{
  "d_model": 192,
  "n_kv_head": 3,
  "head_dim": 64,
  "vocab_size": 8192,
  "activation": "squared_relu",
  "norm": "rmsnorm",
  "attn_scale": 0.129,
  "bias": "none",
  "decay_fraction": 0.919,
  "decay_shape": "linear",
  "batch_tokens": [32768, 65536, 98304],
  "doc_mask": true
}
Each number is 500 + 25 x the weight over its row's rms, rounded and kept within 0 to 999. Layers, rows and columns count from 0. Numbers have three digits each. The size before them is the row's rms in percent of the matrix's.

# up: layer 3 MLP up, 768x192, rms 0.303, rows 92-123, columns 0-95
# down: layer 3 MLP down (transposed), 768x192, rms 0.149, rows 92-123, columns 0-95
up92 106:517542498481483488483499460483492507456532507482493504517491505489457488496526506482510537481485553521473516503544487528497538509479495479510537495483520507469540520505473493501475497496505520511515464505500465533481469507510546462531444496508456470555481490542458503521518499474490510516
down92 104:480483467517512485519539483483486505514526473466486496496480537493502484529483530520494496458506485488497504524565516499543535533454525453525541497474511490585492496503451473509531515470510496453539519468521476483485504510497477485508490502508494505549466530512495519501516492482519523533
up93 101:480479517512483524521509549490477539505475517489481505513504457512511572509483478507476526494457508475482519516481522456546513483533489503510520533531540483503461495517494499508510471543533493497446481499531492449485442507508475460505484427492453498507523530463503532525477499462500480510
down93 098:502514519427513483525503530460485478525445506415494461514474477493488525492488518505511537446449529476497512498487522527508501486527489500501495500497495491579515443485474474499547543478491477543494509509495483519507498458513477479482492457502512517506479490519510494472479484487502484513
up94 100:496557536510517483521544500514513528496494470531503504473532511496450512472475513514475479544490481463488490521480542499509513511509531509482521546524513466475487520480516516448528504514525504489495488492536469531493509482512520498465521495483518515523489477468518485485549473463505530488
down94 097:492490496489476498524465544480518521470501467471515529509510502471489551456497522505541493547490487490527490511480466522536476462493484501454508524509496524508507472507499523540519474527495456544496506495478482541499559515532485492447545524493502453485493484473487493507472503485491519485
up95 092:534498486512502514492495471529505465512495473524528455468521472500508556482519519524509534518506486463516501483509468508487489526503515499555516514529537478470500489484511497541499505518482490491441481555490521515554504565528475504516510505490493502516507512569516515487535458544471481483
down95 098:472485473511534543506525511517538529469474485522513526491523517491514459544479504500515463541510515488483487505491494476479502526497496510426484503509508458501514514538525520467520498498517539523505503502541471516494530462488493484470506514526506478487516508492491496538505543511497517549
up96 097:474482537497499494455500547529515538502465491539480503514529505482491515505498479489509530535527502532486441505520510462455505485522474482497499491463477434452524492518523477450491485510512477473515489466569473483506493525508498499511497506463488511501450490458516506535495468502493487527
down96 096:507506521515476497508475508506519528486495491515423535502515513522520460489478467494458497513533523539483519520517498502546498509501506495515521492506498521490505475470439443488450490531514528481523486503511518494496494480496511526486470469483509474494472545511516453520535517477524493536
up97 085:528511509520534525521476529534537513502504489469518528520508517533485512486510492492555494531524479505469493503530509431511505513506508519476469479542516539478519480479505543498500438494473526513487461483493497535492546505527525477530522536456490518503470479491478481472508512517531513512
down97 090:488520464437524494467449481494552475537518491462487514504471523473485509505519498512505486469520509528488464504513487473533493507511497542495523460489483572487503475495370500501507523489490484502489468473495494545525538474508505473518500499489541529518494530456483497509521507501510516502
up98 097:458526466496468475504497501543507481513518473513501498524518502513525508535518490459469483469488528500495527503476462485482475512494508540462503500524543478518510521468609511504490551477474525521520486504488469534491485515488535525500516451512486465558493472523508450477516440466491530506
down98 101:520544459476497498492498488489502494506520503482477511535516546476489535490446528493526481517517477505502490553459519520489525569486505505478518500524506522480507501511518460485483497492573524481477511475476461510534503508506504518501544459454503503529473505480497550457531507508510474523
up99 119:490522502499513509491467487550455516547514527527519535503507513479488473507513508516498511522504502538420480501463446493511485476493527451499513504514531482485466493496529554519488518530475468463492509497554531450480477515492507493533504510538505526519480515513493534526537462442525498482
down99 120:499475476503459516469476475482513513504529515474511554499531538526500519503538497478505517491489481502500488483494522512517486503539534470482553517518553498550476515523584500545516519504505520500512506467576486493524490498510503502507542480469515529482476501490501517555520488459533488474
up100 100:482461497518483502482499511466458503511487533498525522520519514499444550499523523510470511502465497510425484496549531440554503517435462505497504512516490522511470498510462496508510499501477489481476462482490499496484516526480505483497501468549539511492521487479526472521518547504509500510
down100 099:509495486528515519472450489461482519542500519492490520502511506524496543495496487493499514506468494502466495495536480501530499521521468536491502548510478514505507512455471527501490474495468485516486441447514453483479552467498514452509507472551512529473516504426488483501506511501491484549
up101 099:502528530533492499507493503495452436546514495474466486464475497515499523453544529518474462498490518499501510480431509500493497461462517486491519479491478476475522472518531479511477495539517475489518499498515496497531461538493495465509487473499530507479482475528463495451482517515538472489
down101 097:506465528485481466517454485474503515509526546472475507472504475536494457464519546483477481514507512509462502527450484531512506459469486483517536465518486486503510503507529509507522485512514507541519493516502486482510536538462460480469541503471513491520468491523515546494482495519506556486
up102 097:502502480499527496506508480484436529498482532540542489477532488503527470520473493493491564486530471545484513467469487541528487477516507501470479512554499481543505481498533500515482501432509479483511528530473508501526500524531465525516479529505525504481517487484543513498534525510467464507
down102 102:481499479498531440478509498490526526519530487476479528509454508517472522539533529505503528490497543468463528545475504504405530495515460506516452491519443485565476481509520473509514530537521476491514538510521508496510500482553514494518492457508466485502495469511525513490487505498499520572
up103 102:489519516503465504508539534515473528513520505506507490504508526474467493461512568496506505477505479501475496525484535517507502482496473495486514467527502433457516492505483509491471497451466485508503482489536500473490466491500507523470473472492511493470491511484493473448538485512476521476
down103 109:495487516470490477496473509506500495481507480520526522507556472502504485510501489481470478501508487500481511490512505486485520469498504511501491510505491482490483468529468511457503474462527493476537506455536500506505483477504523502521525493507473505505501489478497542479464508476497504498
up104 119:491515471522535550526502528468492469528452482475533470501465514471510503475485452504494500517471500512524593467502510519471467484505552489498469513495501458532522489518512534487565526490487455491483509496481472508500516472437517499511529513429508508490462498475475520498547530485509501485
down104 103:441486485523493555496562491525534520541492443461539501487473498514476519537465477497508492489499476528442523481516489520461482514510489541484476521515527481482493502517571511479476494453503503518459543474504449489456506510515486530536514504425492526516520477495464519476472501473496496505
up105 108:514528515563488520510523486544501457476481514486507491487511482518488572508502490489478482517488479490537501467530508529511496489438465524502463518517520490524519480510482452501477500515501515478504504548548479521509530514517527552526436469499492497518466517519515534504492506471503439523
down105 100:500527487527508511497480480506500458469479496492496481505507464500488514455530489500489462546498510488507504517492474533497475463456503525434502506513505513498516487527444492506503558542505520505515515517508528544530529526474527498493479547497492522469442551475561485478440524464492477487
up106 098:447516507478501527494514501475444515473486512537486478510480478496524480469484502491487517524514552480495496514490562521486506513502497541471473525531502419511545482528492474520511481512480524509450511489521487528484490524520507473490521476544469477474547522496498479489486539471518523482
down106 104:520529491497488455515461440489512542524480537531517479514527500476501485553548493501460522519498520489534474478526522486513483517530509507545517528506517471468523421498415501543479510522523518483467535510493485507478494455528507490525514523505486495521488502505525464504539517482504489492
up107 090:531474486481470464532460527513515487527477513491528456507523465527524523501504511538502532529446519508467544494490484476471483514454495519500468542481524453485519491491535483488531483507479503471483514505489507505481481474502519518510512488473505526501516488531466477507521470483489489487
down107 096:518531520475498507504511517491467470514490513549565497517500497479499522457489518518515538494480487474472457531538536496503500490495485513501494516454491510504515482474504458528534539499482502478499568519486433516490477494476494521518519529543495510475497495500523474483502517503497504515
up108 099:530474472543513492500481491533510492511489473549512453500488507441480511495505466473495522495508498496493486486511487470526479522495503499527464514491441523502489535482496483508556505476521485501492526532528474509477492518500507464536513477536529513518506533495563469459513498520505506528
down108 097:507465499511515495517527522528490459514505500520527527525550491522481533495489490475444529510486504557541550487491450491466477488508514547492510512504523494507501509493499517457480559496509512502488445508504531465509507512491492488476519461510474548528467497510473473550538542535468557490
up109 094:561472497531509515463512486484489497451501475484479502473457487529450502513500520494513531518500497476484509489441519517479469481473470467449536504542520493495504487458461505482506444469487499527480514495531498472518489525513510509460496511482472506539515475517516497512511548500488470498
down109 098:499482482480503493495472463413529488492482497499511534456488512484476527527482501488546507488451470514502527512510533497501489510454524585484532506487459518509434511512480451508525515481503531528520487497500521469508501528478527540527529457469520491481494508546518516502513520491556503528
up110 101:488521491492497539521501501485494489502509498486499512508526535489446496524461511475485487517518518448497482445522490538499543535484488502523514482468530544458495519482561500452524499505528503508526467480498467501527509466483507471466490503451472505514514510463488483554507515502500474457
down110 098:489478487516487484511467480499537494438530469490502474465468510485520535490486459513525522442516491509485487531490544516491513496578516479487567465464459488512452513537518473493553481542487477451488507476514497521539506506486494552481473515494542499484510507515567500543511504496516523491
up111 116:550479513547524542513505528519443477476504501501518491533512496540489509483492489487473458493507536514517528525446520476504510501462509507480485491511510484478495490533496513490511511537476546514491463479478459518514510489499479475483506538491538504495476509460484512469516486473520420516
down111 108:533486521514499527498511548479461518463530470525497498532529490526509512475463475473501498520471493539510501518499518513536514503472533518483514486487484461519540541538480543525498504537527524504504474506452517516542520512551462462510525501496533524542439473472521557480505455509510467493
up112 095:489462497496506531509482519516477495521499520502483499506500481522486447523490506501499516536434487511531514492512492472439520495534522514521485478503502503487502465484482510484518494487514490458471507496488496501499458507494474508522517491474446510507512484486489500501528524478499464480
down112 092:523502458484528472504488517520499453513477481530482540544505567513499522494542487487492488507484515479532489493463506535501474499511511559456498487497449495501510482481436504495521514455488527487535542499477513530539510540490531507518484493517490508558480529541486500521510453527487520518
up113 103:487529501484508534481460472553494516493508456534518525545491514500469464516471465483495499487516520490520490514491515497508459468472480531511485511470485482558520495474542500539524491498484531492469505486470471494495497545520519525500493447443524494513510476470497523563497518513555472519
down113 107:509492512543505496495518485490481540486486529534475515491501459531516503537547540494489495478513493541512493494512473551480491510428452483494530508458464537484494446505505482538512505462502495501537542558466508482515505511507526541480495523536464509479538471474500522486469503530508468473
up114 105:529513504484501508469493510498434525474541471529521488500474483463499494500514515466529500519500507512504499502494473510523478539498457505503517503535477485491417513516566493436493480507471476502495450540492516480519444515499533503443491503491507510531506504515504431487476497461488517520
down114 109:517519514503471540475473488471474514508495519486440456488510515473494510511519503483500523471540502480503527516520497508503532517501539500492529497502506526490434522496494446449491489503509502479512465482533543535550484479477513472474524512461487522502487512486453507482486507528510530476
up115 094:519450523465491530479501520480515486468464531519544533498560479476486505510514524491540513500509500420534480454485490481480535505517478493498503471489486515468531495571516474507505513493512497429505468533462480488475509489494465514526474496535503508520560501488499499490515516491516450524
down115 089:516493456504536516544448483532537490479536497534483519499520528481494495519496474506500488504483489488458469465528513504492519526485498476501501514457437490549510518471460486539549497456529500494473513448515498536497529465481472527517502459492461500507520533520533529522513521472473534522
up116 085:506485516531501477516524463483557512486499500532492482547491486510475516506497524535557502451514496492499454516486504447479523501507551497523511507528518512477489470509476499502497483491479515474511496568499472522498494509513496508491461444482513494487494444489515447525492542518521498492
down116 083:490471494489520476473504526484511483509535516478493481539511475497492500519474494508506487497514498523519483500477527510534495454511500537477503463481475520481481486473384468521478541524424483510488506499475503476532482507501490498486514486525480528479494498517529532530484483482467507522
up117 084:499471497519514560510479533505475477481530471505483491475510487523486466506482496457504544521465519501497492480509458506510512507528474500481540487543488503493518519484511502509497497535500534486457476557515473548535538481496505475510486505487485538506530513537524498495504559479517494494
down117 081:509515511506499459475494497508489521501510488492449488492458566509467522513544505541548529490538489499430508522481483518519442506494506516523463477452475535464467520519392520519503499500477512487524477491481503551462474480490483529563517503533486528508454524512522494507528521481493512519
up118 086:519508489517459533497490493492510510482460471497497508519509550508459532495498471503518482515502538518508446543458537487495504500530492518480454526481500492495514537511490452518512498516528493495534470493536513533481473516495498486525492475486495502494528527491441529474498499481497500563
down118 084:502500497476490479501541533479480483499532522496490470490505477456478533510492467511544507526470502534504508476500508487504488502471507529483530507535478477470482465517454488492504497481514510466508487503524518534516506502520524477520521498467457460568492511488482513471463513548505480508
up119 108:515521550466439509534536539536491483480469474542502519490522545529516505517467516477538472530536521514525547489484499514518462506527495488524507528526523466466500519463545497506486503476521483486505533501469507484471517504478472503506491458494491538507478475533472514476500485496508535473
down119 106:482521517522490537506438524462491520487527505451501496500459498506518490534454478494519486537473475492522494493506483522507483523536462505533510501474505487483497442523522508498553525456483517507494518479474508515467507497431500481468494465543523490506487455526521497494570516440504508475
up120 113:495492479520510497511460490517492481542526478511495468522475461478526463517452499504529525479519512528503482482484514462467478509491518453500514504543464511472500515515504479491455519521535529475487497484461472474514476534534508507449508490464510502469478523440513526523491503512495538520
down120 114:471532483469504472486476526476528546471469492547505513477462535471479481534515501514505504477497487504537505532494557481512551531500526481509558463466521525531491556485545529538514516500533523473442477471532535500495482512514525475506506481511530495484526459458443506505509511507516516477
up121 108:521496480521471515488515533490465498465520535554492513512489511521498522472490473450537540532548509536517507521504506496478494536517498475530472479511454498491504491483505529458499477504505473531504477477515459510509495509494509496506511499525510476505488538501511549481496478458491434513
down121 107:514499492518453540484506528476461466503537485542483510487536532522532543460547479505527512461509518535526461518505513504530538532472468499518505451514499479504496457505498480476547487534460525534537509493526488479483459491498508469529486467552471481484473545496505516508430533493480498497
up122 094:505516494488482500451554497530532517533497508483490531495526497459463511489475512515486509480504470475536500476497498452514479495480446522490509530502497486507456514505474529442534510498496493513514483484502470536524510557451480472485454512522494517513542453498513455493508517474529514512
down122 087:478505466515494557529513494478500496536488473492482521503536506498501485495544502501486503491517489466469499493512508475472481457490489494456521514475464488530482441482505500512473565467511510470513556498478491479536527512491495512509512489531508506568513581464509502483542484546532517482
up123 091:506502520479526502520545541504501482521559512504479453480491467482533530462474503530492490510473456521491495491507483483504514498508491480498533499506480518529529480490478500444494499484471499475464542531514455477498494549515498439516528434513482475514501540475548522500489504495470460495
down123 096:490472527478512507475529527492462498519550525485537525495467469496535495473557503545462548439496511474492481456548457508489460537484477522483506498508484513469520467524564533471483499514529484477499480499496501499514533547462477509520496514509482473514511493532505511529495516495481498489